{"activation": "swiglu", "positions": "rope", "lr": 0.00113, "decay_shape": "sqrt", "train_tokens": 150300000}
Each number is 128 + 24 x the weight over its row's rms, rounded and kept within 0 to 255. Layers, rows and columns count from 0. Numbers have three digits each. The size before them is the row's rms in percent of the matrix's.

# k: layer 2 attention key, 192x192, rms 0.0655, rows 69-95, columns 0-191
# q: layer 2 attention query, 192x192, rms 0.0645, rows 70-95, columns 0-191
# v: layer 2 attention value, 192x192, rms 0.0575, rows 64-73, columns 0-191
# o: layer 2 attention output (transposed), 192x192, rms 0.0494, rows 64-72, columns 0-191
k69 099:154188106117188098142196118164182122177127106094149114134121145105124131132163164146112160134166119087111142134108115114105109132095118074132127120125146122138127108132176125127115114105166152148127151148139130119063137192142133111140117104131087115095122128145139121110111108103127130090111120162140082132107135143124150164108143089166125169154163113121140153126115126154123126134123124141121149129130125133084098125074115135147168127120156137116106147151112170114136164104157140119139148129095141116140083106127112125151095132114118173146089145123144176136127098127102114089
q70 076:117072166138110097143136099113120131082148111115145161126102126141143089088086165136135082115136089126108127092149142134152135103102181121106138129108120145167115127142120117156113094117120122105124181091130132114110151183118147145127151109097130129129164106118164120089144168152157159128161137154102132144085156106101144116142098119150154116156151134104145129131149167141099141156109108091157114137110100093131068139090114160077137113123143177129109165107124138111144097112160119126152129110144125124129171159145126085114086109149147134178120131133127121130075141114110127115
k70 071:152134105123095124123130125157120104139139157164125139136122106128134151141104091142092072127064150114125108113135161155149135129131118097132141107100088141141098146124159125137121120173096133121114120128105152107125103102149153162107158168108140126135155153098124091145131119118112119110164124123103177141108184123097102134095115183088108094140124122125127097119128132119103118111129129091134122114100136157208138136114109131016113160124146125152145094115137133143146128109084120155136122147153152124123123121133122148109167160104135105126163127162119070151136125136115173130
q71 093:153161131118133117115134164127122102138125129125142122109133136143099107168158128138109145107121146118094133102144084121150141140082123117115133159128134096110164109171154096152140110156151114136115151148126126136117110131100139112138123074118111096109063157167149128130152108179091159084151140178099101158150114122097128115138102172099130143088079101142148170091146092148171133127157107111107141138128115122144179120121140134093058145102142121152129114138165163155167134114123154083112123122105088156116169125160124089110107120161122133152125101117147136117094133159109102120
k71 102:125122117147132146111138131131134072158152109096114113116123133170113145102063153150114153158138137161087141111158128169128107130136108132102107100139155116096142121118154129085151141131137166118107158126131133163114142161132077142103102112137111114144099110178093173090104135111181133119133133089129115149126175130149128104100137093105144140118133120102103113116078152112114097127092148122113124115118129142125158105108139077136140107118100187105158124160137112104128109150100079124144107096122120143087157154119109131106064118143143112108158095143129116150085165154094103160
q72 084:122159112127131140112144092114173113088080126145109131103135144154166138111138126112165139134107142110112153152087159089132119139137112108141118088120103112130129114147117163147113134109135142114116120137132145121118130118146118149136119138145149166116147129140156166136149150147170108131110092100156155106138149159211092129161170094150158091133152157152150100192157107134111107129152140129116133138134140131110116151117145129169182138199101102116108130081130146091094118155140123173146097173134143132169130119113127140108167105110135143149070135154127114156155102151116100161
k72 090:132126131133134154133121135128121144117133135135140121134116100106142132120165136102128098093100113114187138116142171099167097154167157163150187148178181114105119130139087145137102171123137126151157129082159115134116149117133147172101134183120105099164147079150095124127162157138109092158141113110135136153114089133112125084142110138115166078119166109115102111132160125098075127082129108143091162134124090119153129169137127142088143102124104092139139139112099139144130130145126116127093156130176124148118094119132152176138109136140132093129134139136084115109139107138137140089
q73 088:151100109120137146119117092141148160128132129146113139122142134118179139081094177126121084166152110126121101136142137107101077115150116122106095084161098148133086156105131146118119168116098159142130136125107102092151126135131151168128130166109121145143161128113159122108090127079139084149127117127130172131122148136151108115107149094137124079152176142115129108177111170109153090146133125116128103102123104137143082128104117115138165130152134137085139144136109117103099139142157162143156068148167164144108085138125159117176112146095113109128111142128140135148152064116128129103
k73 093:149159128113128127133141099138145115087135123126142134127145118132132165163106113100121089129114140131139112138137138147137146086164109150123140147102086138160086124121102148168107112123137177141162097121121113059150148143159152141160139156137146130128159134135155113111157140116089079142101107107136130091143114101092140147094155142145150097153147147123134129144147114152097122151138101092150119140123089141197110157168074099071138148136149080150126141086114135167129169097132185137131162123108161109136120102141110131140173135119132083160138132159108098128140099117150161109
q74 075:146131180060185107130150138129085109167143076141128135111141141111111114105101146128100133129150131167139114126142129114077128144145099153132142115120144139150129108109158085175093159135142118135157136105142085099149132161111156126132158156135103113126115128155148133133097113097108149115129123122117171140141134153108162143136107088131176159088160114134122143174140140135146142122101121128089099151098123143143131136106134122155134101090120109086139128160144118158093137127146103093111094142167173139165134094143121167134145154096134133139156153118077121198146088115145098119
k74 077:109110120135141123137164088129140083118109076143144133122145144131146127150128161181103112129111120125098131136131149181143128145159093107130123155127093146146135138120103095125144126094157170132144106146114128137178153118151143144172113108177126131101108123154139167074140124121164123106089083067099074124166171131119085152095125111095135100135139141189129155132113125098106130144134165101146101102104133158163133105140128124144160176122121068130147156106148152133163135120093149133154131138074117143167149130121093131137136143129119131139117132119089124098120110118127135166
q75 094:115144165147129121108147160165118111150166145121148115115147112119088144164141117161119144135146117114116125117132111115131153111123131125163161159094188142108162068116152096145163123141118152134118126139142118152140148131126137125140099130141090107135107153112126112135118117170106148119161124135106100149134095104069153088095106158133101174124098099167117145100120141124158167083105118136148141149094088124119149113161104101115124117079142114145166142142141129191184125123140141092073132109105086134131141131141107105102110091191128135154167124131151126091088131113110127151
k75 106:124113111135102174136131121105126102127089103133096119112139105157152087091114122136135149171124081133123142146109117121118107147104092120140058134085143123131164118127118084102133124134151118115081146116108136153116115112137106159095097123131119144110107123107116169124085124105191149132155150136118147159111148158146122166124119087114108150118105138146111127104096125110107082143113177153122148130105117163152115074082114082168128116128095134107150136145136089108133088148108113146115101092122130128131139174093117123083120104137125184121142089116140114153122137166124111189
q76 079:086118129130080159112112101128155104133100134135148162084144123092144133131115171085119135142102149137109119161113183102137123103133158161104115149120139155098064211094122168133153147115130099122063127140122130132160116150172118175144107061113115134124134126136131137141113130090116122206109133124098151135119086110129133159117110122131132141129127093125096137090127157138136111138162151099111121134119121129128153101153113148117161123140099109102112115126167133102155132148080127165097149127147132122140088157133148111146172131091147123135123139133124136154101147132151126095
k76 085:090133161116151129136140112165131166157137123127161131135117142100136162104197156107110123114151140137140110124136158108096104113132185162181119125179164176128166131138112147129115153114107119169117128117135142146101120146117163104141137144126140057184145138087162142166148140146121104106096121136109146113117085135154120110140154145134152120146112109131137132145149148111118147119135105148144139119153135120159128118139201189093106113151106151112083143097093141120120123141143132128139137152126104157138129125159167101140118148118105097138162109192100120168114117135107172129
q77 104:089079099122140119135145123140155096103148139110110138142110157136167130070123136094137108145109146131140131135127145079134094122136094100111111113115093105163146132125096121124143141082118119104103142137191101149101131149132158117121145113110207168105196142158130140105156176148125127133097118146153172139120125101158126152162132116138131081105154139111132123157143099145138126112105163105158147112165127132144113158112125161145168136181107131137137155093093123136096085165147112137137128146149166132126114112141132141127128159159138141145073144139129098169115141153118124169
k77 106:130132177105143139111116116129128134127118133144113136165148128120143169117122062083112142108143121149154124085160151131125099108174109146143154129171111152138136081115098127139160152129143132156174144099131111136129113158155176151130148144128117154187106099179117104105133144143130080140126139135107147168116163078137146137142128148117139069106119126103153087162152116096119127132118105106146137129123072134153136155150146164073151122123131101164131145129129159128121125147098116106136114125167128138090162096136086093125126158143165092163138138114119077119109130130132181120
q78 095:110127109109118123128122107107136164057101153143097137141095165148171134134120154102158118108128153123144128122098170123123146138156135109109119119151086141139103165113090146126110105124136114112126129162109152143123105158128117116124145133097167173096134128137102087119162179098146138154092093110173153116153131139157106128139141137149162058134170140103127101173145137123164112156149126139144161138158145126125100152093132151118136120190121143118100117104076113104075148128130144145167155154136161124115137109128150162129156153090135113091079139148117130158142121169154140132
k78 097:116113148105111118120085102158099151088149155144156150101137136125135139134167139140146120077134151154132089138158156141129117128154156168137154129150107119127150122116107154152123138091094115122170121154147135127158120127127162143194116113098154099139094120147143079099171145168120101120111107126140136150142140082149126089156135179152161077125151143123141150150151134105143168131169092114138189139123128122134137144168128150074109117166133130144122106101114140168126156133123133126142188165157123155107112092153107147144140153131103105122105171164109142113132105129131134084
q79 072:127145152101136153121140135105133168100097135131093136160116120143130128095101109132147116150124158107148151122175148120126103156141115113129135115114136137144141090120125112128181136156138089125094123109146135119087107162150160089120141104074160123161152130176139142093133138159120090111140119138158131125113096154179141153161137111135109084108126147111140124164172124134121158154134119109167142183127148096095117164155177154132072134150140157127164125140114120110053110124114142137124150136128134115131131154118119086083113182168103111126160171090116084120111120116121101142
k79 084:113114151154132100115112187102126124117156139115146105153137118168144109115111090112099126115161113134176145086133134144161164140138145138127157122118125164117166095117093089108143116119145167147163107142159132167120153147144128134132138163108153142150148119184121128105102111110155124111104150162096132141128102163154119085141117109161132143121164160117130109173135151116118116152141149137150157129119145149110150199088116120088164118127086171142128165139087111152102091131143093124102129127177140130074137135099131083134110144140149151154110114097120098113100133122110152184
q80 093:125150124182130118092134141151072116146153139120126124103121113116100102153147100177136116156136111121117092113103086124154137165123124148136157112120152117120122106176148144117169077144131165168114127105145137142112167123146183153114133130167125114182098125099127140153125092168110141122118152146104096117092109110085154125081123124129126155150128127133098146117091140107113142102136127148119124159089110104114138118153121097106110126059128112136143135139128105146139123113122135093111120101078099125130118124122144103120091081190088098158137129133163127071103139093109152158
k80 094:139134107131138151143137114113172103163111144127129141127111107086133120121086133156150128177132120113124153120079079107142104127094084104136110137098153136119130180172156148129118104165145112126086122106082105105143160118164136132096121119168086131061151134101136145151115100142140152153157135128127139146103149164111128143093136132095114182144088091120072133113098093142131101151092170113133077145134145140124115093136110092157148113126133139123147128143114074079133096093112148105106096136116130102141094126103126127118142106116130157110155135133161127109124169118119097110
q81 084:094114091151125120131083112100136139097112154159100115128089161151132135123124117086146096088130174132152133139098177144138109130114169129110128110156125134141119130120055173156114118118107107141157091158141148147110093139135122096154148123097166168080153124132073095141169167106101125196120124139131133127142148154157095111152134134173131059160166120129127137177123130138140086122161141131162158128149138082123114163108161148100131144161108129157128141099105107130119130133109140115174134129117149112104111145129118143114112154127153119121096126120113108111125155133111140147
k81 098:129130158145105114149091129111073169122138173147088115136097132098107142149142126138139095113146147158140104168146143117143100130178187179147152126113107145095107089110125155126125119107083130132153108164118133099151161153126150123161141150135159137125140108104152098128151155151078094129109099141184146158131106119116134072143137163122143097178170138128121130139163095138144146125145108116105151143148127097127119135149122164110115104153129143163102085114117153130130158140121161106101159125111131140127121098145111107138131142150076116123074177141138108113119136102164120082
q82 083:130149110130090096140115162106142119113106115142101123144095125125161171147120125085112115074126151141164154098104137124137144099134122129115124139144129137177132130137074144154122160108118100114121128138115149125135126136103109075147127086114136145094127140145068096147185164140090094177151142140119136129130111116153099102176127109175157099137151101146107125182123115180153111166138156101108160108172130091159119121099126152086146146178108140147123131095122122141120142136178145141115159161162165120129122104147144140135151179106154133133105115144108115159134124161129136110
k82 103:114114158150131116113118109119114107078149166149135128115123141104128182146150122118127155085182175134128094157129142147110108123180156121120113137159134121131152075114097133142120120124151105128177156156161172127129138152107139136175124110125141138167115092146115108114127176141103086119118128125159137151128152070160102117156132146144158077136154142147144141116167094134170139126131086129134164120155112106135096131146154167084140120155163137132091088111113162136124161156132175127160153118127124132113155120156078094094114164156112116105118120168107111146117123114138112106
q83 116:107145086135098122143105100127154171045103151131093129143083149146164153103143139120138118116131142135146108133128159116123109120156145112138117125174089144148144153107087180119127127115112082121118122129138140124122101135127100110133167144111182153098161102125107097122157150101152101153115123117161146097122123122179100138168143123160132060128157126126114094164132119134139131133130123106179147130146127117125115158116128173118148125196124154123113131078065126083084128124158111149145139167128174103126128140105111140110134149091127132096099135128131138124123117151122110109
k83 103:145128142140151106139102146104112147106151138146120149119120171160113113154133105135135136120121138164131088136172169175153138140182163128148167124166121142123154079108089119134149119097115112142177113147160154117148117115107143128150127139087170121178118125143105068108136119171135122132120151124138125140159126102151112101171133158175146104145143135108142124157151129107119153118160105147150181153136150133123134183134101165082129151159108141161152145109105169168087136150120119124132159126169107118116130101173118101124135149131095077132102140134117102113103112142111184137
q84 122:138137139140157137128148118153091102188147104134149128119157110113099111150124114175087138140115093136099130123125077129118135101120104127119113159107174116116147091152159093118138109148153161144123122120097126125128136111124149139112102137160080104164076144113164132138098102159133158090152174128089115120106117123057146156074123136101121194112092130121142156078112134114125151110111117164077103120098113154112137082139116101126131108077144116112120113154182144154149112108116148098126123131112093139136138104099142129140116077150116123130169126147127148112141151119127149137
k84 101:125129112107110157135177118103176098137131117138134102123110111124122140106086140165130113151122103106121133137126085104132110105073067112129077118120143137118126165162173150117110129137117140089088144099080128132135149098133136114107125134155102117085152166110137173174116104105120140156130127138137147131106146136104128164104143081089121164129071119168106120112099146137129109132101156138138065106145116152152127074116140096171153101087122137102152114143127092098161097107114142137148108120106129133167095161101128141113149130133136136116174109152136132148120161104120099156
q85 079:143092091131116087120138104095162115123087128154126130109144103115184136106121163148147135112149121146154159140154128136124107113146099138110116102112130131121149144114086173103146190078116133169120145118134119132114152140141091119123109118144155127078141115168100145126147117108132111179146113109134114135143162129169082098159138125125106104108113093147110108115122119155146096171114173138098169116133131124123101135110107130112166132188094152113129133100122128105112091103143124163121110123170122088116074074150153139124140142155145162138139137150115155196136165137110126161
k85 117:098138097097115114116116135129175132084108140125106130116106126151161133163136163118148099094128149135169143131132140115136131121135136149125128111161099108135115154135096138160117123139119137108127145115158097074124128125126140126164150160112168122128148117118152142104149167076121099137143081142163134137117135116145076123146126131156166087148145160153112125142152109149153112107139096110155132139180122105141096153147113112111126123162132124121115129112055160127106196123097177133122160081104180056107129128109093113111142147095132096126117140153104129138130069124115121081
q86 116:156126141124165146150159110136138121152164112130171142102173127065111120132135156139123140128128119160080159108174148137143126139160078130122141112115128161104142133099172078144134153096169160124087125129092086118138134110124150124134113126182120103135100124144146159105121093117129135117127162121105117122130120119113136125112094130110109186112138113130134138074095138122116121164090148128080117082076119116115157085175119097106106143095122101116135142145179128155175133093146135091101120108169109163159127134167158126125130100120127153118140098140129152129111175136116135124
k86 099:121140134100100138141147084127172139192082133141139148132076134104124142104143168138111179118122143104131166143053081132123125094109116112141051126130125103163107136152132123154116129133142123122131127109104122073120111118110116099118162104122106165112139142115187162162106171110094133117128114118150126145113088155139102174142161096138132148130123120170139139139159096121164104140140101104101104115162123155143105122114150143124137113133109119136142140095104120118141132135127157131164097121100164120163109120125118133145186166113140142141155154146112188136139137132165122131
q87 082:117141113134094148125119168084125187109116151166127109167064128146133127122099166079166088112129164128146114133129149126128123111120126123141149099142104127146099128119082126131122127142106109135148133146103153128125142138123103119147173140133116160087116119109107087117162128069110157133151137111128102129147109133130116134136140121138120081170122129108114082176123096142156131110130083119135147121121123078135132165118129150075113140165118175112104123139063130139136156119124151142145150135091129140094120170083151131115144124054115103098088117144116124135135116166126086084
k87 104:155129136136101110138109133130142144107127127159139182124115137146118143136166106115137133102135159127121098140143164128131126095165162120108127124161106135132136101129096149126114134084105122129170112160147165157117128146098116105161127121043156138157120144130109062128145164145099108125129123117146142110149118104178090123181116149168143075162142140154176138156167134137121122100159061140172155115119126171116115167142150159076123113183123163159105125107082150111112140115130146121139156131125129133125080120136133093123140160123139112131111127126102118159095127136148132108
q88 100:096123144156110119112101119184104117123109135122142143127131122120135121118150130131123140157149109115106097127137170132163123148150163109163084125162133144105127129131130164116141118165147120154088128117077143130111132142142093180114103119104133084163117124090157155089066108145156112096141128129141135101093143132154118126087133139093109121150088145121133107097179147144079128132152121157159121147143135139115148154179147148125106153154116134126120093158129112112128107098094128163102084096094061118169090122144102102087091101152120136133119087113118112128110110092089133161
k88 105:140122157084095123088145180101173156129128090107105098127132113119139128163088144132118102121103148136149157113146077110140110129134127127082155110121129155132096176138142120142156148155121173135138118132134075135132144110142138114071176187172164141110153134165119119163149065115101154148113123156124127140126102178126107121157127116123128145127129132094096098175106117145128109153131155114151102127127124111150168157095147110126132144137098144127167126139109077136091131114118095135094109113137154114131099120123152125160127145097183103155159164124129127130141123124157079133
q89 083:126140109122130141132103123134204102103144119098131173094114082141154151137145095111138138105140130122154145111130183137107129114131110137123148114096157154118110164116084152107148147140135155134127141138072119153138082157112157106141127103159123128160161143128094114176166161115123133129100136134160133149119141126152118128126134143118125136103122144139113120162135101134143105165130131137147141190079148136109125184114101126074082157145119163149171164073131115111108093135141068122121113116144114096155174111110128099132177134124145096144162099159120136153101108133155111131
k89 088:158168174134168109173105134152123111147131199106123085127109154119123130165129157153124146115134138107109146123140096130125095158121132141131144094141059126168117119151135100149152139129131139147160110123110112037146122172158139170144137144138116123162147138154148130077131099147124123085149126107132124096127109125116170124133180129117127120138142120131128104148147144131094118134128084118149095089109089114115110136114076150081113116141163087143126127149147182122124146100137147130111162143090115135153159117126126117081146136139124162115103153140130084146118113097135160137
q90 091:123084109153142136114182122140123104126130160137135115148127126072132119146124143161085138166180106093143114112124083112138104152161099119130112121121150134105115068147158156134098103096119172165118126112146081138125137130144157177143108182168120138141135095100136153127114125130170163151097151105115105145142158133109107120119100116110164141126109146139115120151113129088124144134123158155126106116129121114161155119131124064159174123092117093119108156146096108101129146143138131114158099098117127155093126109098130107127095109155113095158161178149098143094160165109132152136
k90 090:131114068115143151128101123144128138130114162131111127138109134141139132127111153101156103170132140123136120173113123159128157136110138092136113123145121107093071169121163169150107135126092109146099124147132123092089088091094150127115100109132119141120191143079193131121137121108135145127130159101190167135117118110119088152100093142142117130158128119122144136115135101150155112117184125159159113145149138174153132094138107087114115135164102180099099120081145086088135124085150124111132128113121160105155109129140138145138165125101118083120119157142129152169136126109150125116
q91 081:103098140117124121139122155121156146129102154109124144132125122141148121118169122103102147117143154102155144119121120093139112141126110130111114131114137129125124122133092139158161169133121104159146110121171143155150091149148102081107126072141150107106141181181083110152146096133106153125147123174143123132169106139136131139170129116138137086095125096153106141153122124127127097125112108109106154123089090119124139123097079156141143108135131068161118145092119144136127127196059065103168141136167136130106100112074089168112127140147143094116144159159138139133127155106145142134
k91 084:127126163149179111141129099123063151099129150124140090152155151129126152131123082122122121118119131146120154145166196134123124213135145145168147137110173143151127113084104134120090135078093094107081135148137120119149155153107108151181123150109115111132107094097131139096132131142141091113125167099110133159113171106165130121140118133128124094122157100119158143085146145115127149114174086163094162145162158133111134127123100155123109120135130141122081145145137177130121111138114124090109149106106103136161153116125118110146151114116089135120112110108121144100126108130133151103
q92 086:146157136101115113143125155113082119159119093116125124144143146122081104121146135127112140128112146187109132131138112155140138139166111166117145124122130110160191162136139087161122137106118129106155093144128122145127132102110159087157106129121111141129126125085132137132208150127152142113121152140108123119134130135091095116156093149065153096074114121101140130160130142095177122163146143117097127086164121113153154105097160120114142104148136109132160129086126188172196116133132143125113147119118137154117178148130121136110153141106164124125103120142147095158101150158128111157
k92 090:142122136138114147185151067118121078118126148178108105105105118146119105103133112150134174128127124113113129180093139131115146127123150134133129102133200112106149055115158134078123094145144123158138153143132140114155124118144126115144131112135128167163137131136099115114096180128150104153133151123127126128103137113126153094137129113098102092115119156173133175132154145043123152134084123138092141133136142138106149114140141141129115089131144084132169119148148160109139115152077118144158125153126125145136140110119122183124089147108103107092136127123134153077109137101128153129
q93 085:153136107112130119119135119125139074122136103130117102121112120126156143142126120168133126132119103082095120122125137139099142146129088090131122130093171149086159150119171154067119155104136154163124187134112124132092143126143106126145101134088113111172118086140139103137135134154164128114033141102108142126102128132191113128123164143125122118144079134135121134150117171132087150167132139122110133150130174146126147116135124112145111142165129175115126155118140127131100108109148105149137062140130116105152135100117136154156101117136115092151177117185111134115130094139102113164
k93 086:151139129120102108134097120134145123128118145124117094145113142132122116155075193174118124144102126131146132112135070129160129134116162168139157079157077115125113187139162109153133142192113152159143141111114129100105118130131135190112126147156137136125145150146150145068144086106149147119148144103121150145169118149132126114102139146144134141113150175141119114127092127141141133151136138147105117085108078125180158148114070089136155141102129126154156076141078123131129180112143101121103145086129147086121104112137127154109134151113140106146115149131119130132138097122115137111
q94 079:093098112145132121150141114145146104141100109135164124153150150154148152126143165135082103149136104114085151132149141138113100134111149117124091137179117144119128096130143116120106134149121116169128121137079117128140141157131078152096127136142110074096148149163103122127084132115148127133158159118085118100090125170160132148121122140141093146128135125116167143072105114181096145153086102163121133077147166190134142130141128104153132120131108139078083135098118110100120142133122147183137155157110104130165073131105130172101096113131151145080108135115135128122120122152117110126
k94 082:158121098079116109112177176129194145119133093065149151147125157148152092151118149131105072116125127141178149083124083102129136117143101093091153137158104142140134148158091123128141126102136140089083119161146112122129110110090147126123140158146172123058118156134142154140139108141143119098119113150119110139167146149116120137121109074153136139111141156124136124144083124146143104134139165131127120114112148141174130155098143122127116134143139158137128134147107083132144110127156109139138079099105111126114086138097149102138147146106134131150143114171103162141111090131117085139
q95 090:133095129132137152131157105146137135131128143120148127161161115162122115135101123139128149155171136135103134137114090126153143116137156117143083123201128089150106078164117131132133100144078122106118072134145131115106151107155132134099139146192133103111142145096157154087113134112152132123129111121119147126120173134118159194087133132118156122131120143099145108126106132127133115096144146169119120081159141091126095116127157140161143163109146090098108120148124129101146165104092173144172133143127141152141120120098130124115196124102113140142053123148095090130146110155114126101
k95 090:094117063093102150114132159143161130126136093080141149131185189157138103100119135112166087126153124147124134094182131095140138113105100094121156117134126096138115127115124124117126167099160129121136127141147124172129131093106137109112137076137114084087172185125129118149134142132138129136130080104137130147127149113124081114126112138109126153090165107116080114133126137143132145118100147130174163117098136149166089132141154114120122137161126107098114117113143104120149104127165109138120139182142144166150102127114142172096129144157137142122105108155150147111170115139113090167
v64 085:100110094148095106135158111172081142090086122142105105111130131145106153164117135127131145111130105117126135105121159086113129107121155099151106164100086117100145109158142149126169104130169165095127129087067130162053121158137111098107140119155129152124099125134094133116115130147140114155126109146099080110146112127131116140093141164158120108109161096132111094132125091110101107105119107103115096114135085121132145160150136138146134071113105123160146110098123121155148156156164119110125179161106148087138141109121111137152131119149093116117123140125142131086099167079105115124
o64 083:164150182143121142139126155145128133158104145100163121154169109135133110106132096148122101130147104121117122088123152112137140099120107112133146130164156139122086117144139119112137127162091088127132132150130113160124135145119124179135136125126102119126162116107111129130162146067128129141122128153134114152114094147214112076105126066147102127127130094089128160088140155109118086135182120147088125158106116141111120140119146189087112137113091159120139127112201127154126116109147121144109181127118148104127094106120127136130112147183103097119090087113137137114153121114123141117
v65 087:120155116130130119101168141119146150144139127104127143161087133113119162145152097169086159123169116108120093108134115087116092149123146125068129130180106138126124129087147135143163153110129137131148116131116103124114140100157117117149151095139156106157142129127138080147114164094118129151103104102126116143150123114133117164126121102208142144141126159128140151108096123164134120102129101113151135062138110123133136132105147132159114091117128138148111201104131139097098122170137161143094141145092118127136091119126140066180121109113132125110092159142127111146125089156162167090
o65 086:141122119137117135115147130132116105110144162129085117111134179143127168159118143078112132135150132108130112139141101131126139133137138159135111118135138157129098114156155160154157164116129142110156132127112170073146148170161131155124131096133130133141144131096141149115130155149161133107104103125134113139117153102164127136179132118122112099121119152117107095135173118140164106142110170114115137117155112107157145116172133175148207148179139149126127161169137143111180156178157118151141098118140066091144098170106092121105164111109152153117109112109120104107118194109132100133
v66 089:133102157126150160093112133128140101134135105128124141153128112126157149155170098105123115129163152127102133082160130153146106102161096104120153122102131138149144133104110127128144060127117138159123156176125140145165089134174159170127140169132114109124120155117132134124115096145138131141119099121064131107146163094114155176089089147125150137171118161126102111119114133145102127163117125159091142107095113132134173122136145167098082141109163101136133124145165113137147113133116132129146082073138159127081144111118151064140188131134125134123131156152143103147113089127119135094
o66 095:149149135147149073112123126117086158154155121104136104132162125110099155144126150157159109157143164134138119106134168168140123168122112101129094146178144086147145096113141129116131082152147160102138103116118104138151130120131199076148134147153161101104122103102153146076107143108115149127137078100115131152163152148104163139093146107133102105116158094099129157141140109111127125128128146118177124139114121123152155171130139123113111074108152137132135095136104131091132142115103173179117158137160093155138154156112146113128129118156073146119140133112112139128136091135087139119
v67 092:144141147127174151127160139098116131128172138118131097100128136129145098105135128136112106115153121137129191160121118146140128151122145158125127106097172103148133126108152134150106133138147141176119164128159111091174154121134163108143121160121097091137133105117153183134126156121115115152091081124170145133119098126113149120138117105098151128100146110127120160141171126118131158135103143142113148151135118110140086112177104162166160174122135123160164150181154135129116120175152110077150116098123107114149117112079159116132132122167116089184094129125121205114149106135118134114
o67 097:116135128094102106129135152149107143097131124135132106128137125122086113124111172097124157144109115097136100152132128112131098155140127111131123088101119124128115103113138108114099106141113135121140132108102138156121122097134177125118136123077129099101095112124141120137133122108131111126117121136127140141138101075000149152156157135139116130167123142117150170122101118109154145089127150102147128138109156104109128169122138127096124094036130128119149116092107105114097117123113186098153121133104126123118141126116190112164103157131146135169163159093162122124095107135127151137
v68 086:124147089140104100164170147114154135112127111157128163110128153111125143174151135119086095089164113122130195180133111139136147116125091146117111106097121155150135154101097104157117098148117153098147107110135114086147140112158124104123162112152130164154103134124151119110098107104107137141110138085116129160129115132145152129121160098113125134109180150136163149134111122113119122127057094137125152127115075168128113149099103147124154159111096095111119148181096134147141138193156125119121156157112141090142063112090117109145170132122121128104136127126122148091121143108138124126
o68 088:128115122161081121144125151095127138119123135093125123139107124130102103122114145099119114106145101125149079104155113142089096160162114140152091105182135158123123111079148189079135099125121116134191135137129136131131146088161111135119133106102147131109135105103062129170159132093144120108111062109170112144127105090141136158158116077137081136135106131145131148121149123123128132114134106160135142136109093098123142112136185188129169167164121153112123155148120149166145120134137135128132120151134129146111146139103105128083145138130149125151080093121117086120100140131137148113
v69 084:138150115123103143127115121155121126128088150124108126111130129149113104128159143132125120148105126126144133126144127089123117122151129119124169149133155189105150106135162162159129147125199127081120129101106134103144084140145176123144143123157117127140159117136094131123166124110125076128142104128103115108135175147113137107092121130115133115166150201109131115108133157149138138127129117126117129146129170148108091116186099121119140132093151152180165178073138105130129097142140143158100114111074145119122130140117132219160150137147115100107116146146144142104167107148093161102
o69 090:114097106126130144113129117144158116114155137129138076133172151171112099157104129160089115181100082131105147103111111096152141143107099147127124104104147116136128131147134078157114125124112147138103135169117144142152135136150172135171129123160099107126108081157148125143181123109070134122143139134110131169101166126080147094116095089128109185109099096103117151097145146122109106131159109109090140144139122143111115091169108130104113124063127142134119136158183114130181144162124127153143147120158127153115162117126118108148135115149102140151161096114149117098116136116129094138
v70 090:142131139177151169167146100136095156135180129151168176098142093159159102113123127106124105135125121206141164121134145118128147103124110130102139131099160119098151114110090137144132130139125122111131092170094119103140182155126139128117125109147122095112144106147147160133155134136122083117144085174146122114108178154106155132100142150087100118072162126121130133138167128090112145124105135105109142114089165165123128133169138167158128150110128141151170095125149116119141105140139098119134179137146115105137115160102158162152151160117133107123139147121124162121150109164161139128
o70 092:120141097116091134114143172146157152136118114107162123084144114174083118132117142117140123160099093104097136120154069120119139177111096138120176107090143132131113103104134143121140125161111115097132138137113115122153124106116153143120118106136136121123105119116113139142128108095102123131156127178135128149143098135073117118133145117108137168153101104133099187086094121116130129145135139130154093137123123096147139163137161106088073119054086157103113158119113177149144111142115170125099141124132133120096179103133142124177116133128124113174169144131129137106109088146098145169
v71 093:161094153119147110157135132130136138129133085117080126142140113153112170150125135121131128101167119147157128111160127187129156123107107135149122148132109148125147128099111083101121118143076176137144145171141098115115100101168111085131102180143137123144110103172111109138159120114129129103124153083153102191130119116113125175095158113150128091147126146129163093146101102118140104118129108147150105113105127145119139121101127129138098168125096132140086166099133165138106121155141153144154153103136164091089165144098114068128112121086140128140126127118166089104156134146080120124
o71 094:124127128133126141117160108079140153173123078089122130124134111112188122146110121086137094107096118115104149098096164137146132085104169138124107101165133091122137137129138155103122099107150136121168107155120131112122126093111148121118114077149169156116158124116138119098143110115150115128141089114109067098151113149108115126171116106092177131115109087117113131124144132110099152141139126140132116121131125140107126104136137147134179152134163136122109145128130116075133142125098083171143133155152087083117091134088153117129179077134132181071096093135136144121152130134119137112
v72 091:133142120162122119141153110121130156105079060113107159100114150160150166168169108171130169154151149128159122142109153105095129147123104112119118160123141150130130089142135139115106133106129108104147084167074131169112117130129123135140115116149101094119126164139154147166121097162109102092149120128123176094130128116132119169129157149154117135157152127136189153163137101188149151095158083141147104137176139126129155133144149112127138144137088116105128125083172111108147114107105177136102127126107140114142147147139142086168159137094131129124133122154140136145097156134120117099
o72 091:148134129128114116139100145099150128112139098136093137158166127122124146159151110132155119111121174161095139074155135155124127157123099141141144075125122120119088116174133102112147131097138126133103137127089102124086130147129088129141164112137149123119109118144138106093170128136122126124138129119138120147131115128217167147114136094098161157142160112126093112141150164100122112170174104122147122114119096136121127090141134088131121124228158144144114168166150162112143170143133109147142118133116132112136148166126131148092164166112134121115145100122140084103173136151144101147
v73 086:133126096154126107126139112156133115142192122104135100071122132115104128137151093138112124144121154159156164137092131116084155138168155134145160077119153141112115148111156119099139119132175154130091122152177150128084142136133156135139119108130120141108136150083132159136158118159116134118117124105159119091151118118137148058152181093110119133095120127111104188107122162117120164140130136126099109119138120132062134116172076125111134129142155121168131117148138135158119110138138072146129121147133106171183114112160109138109121123145144134156106109146162156120153116126175142137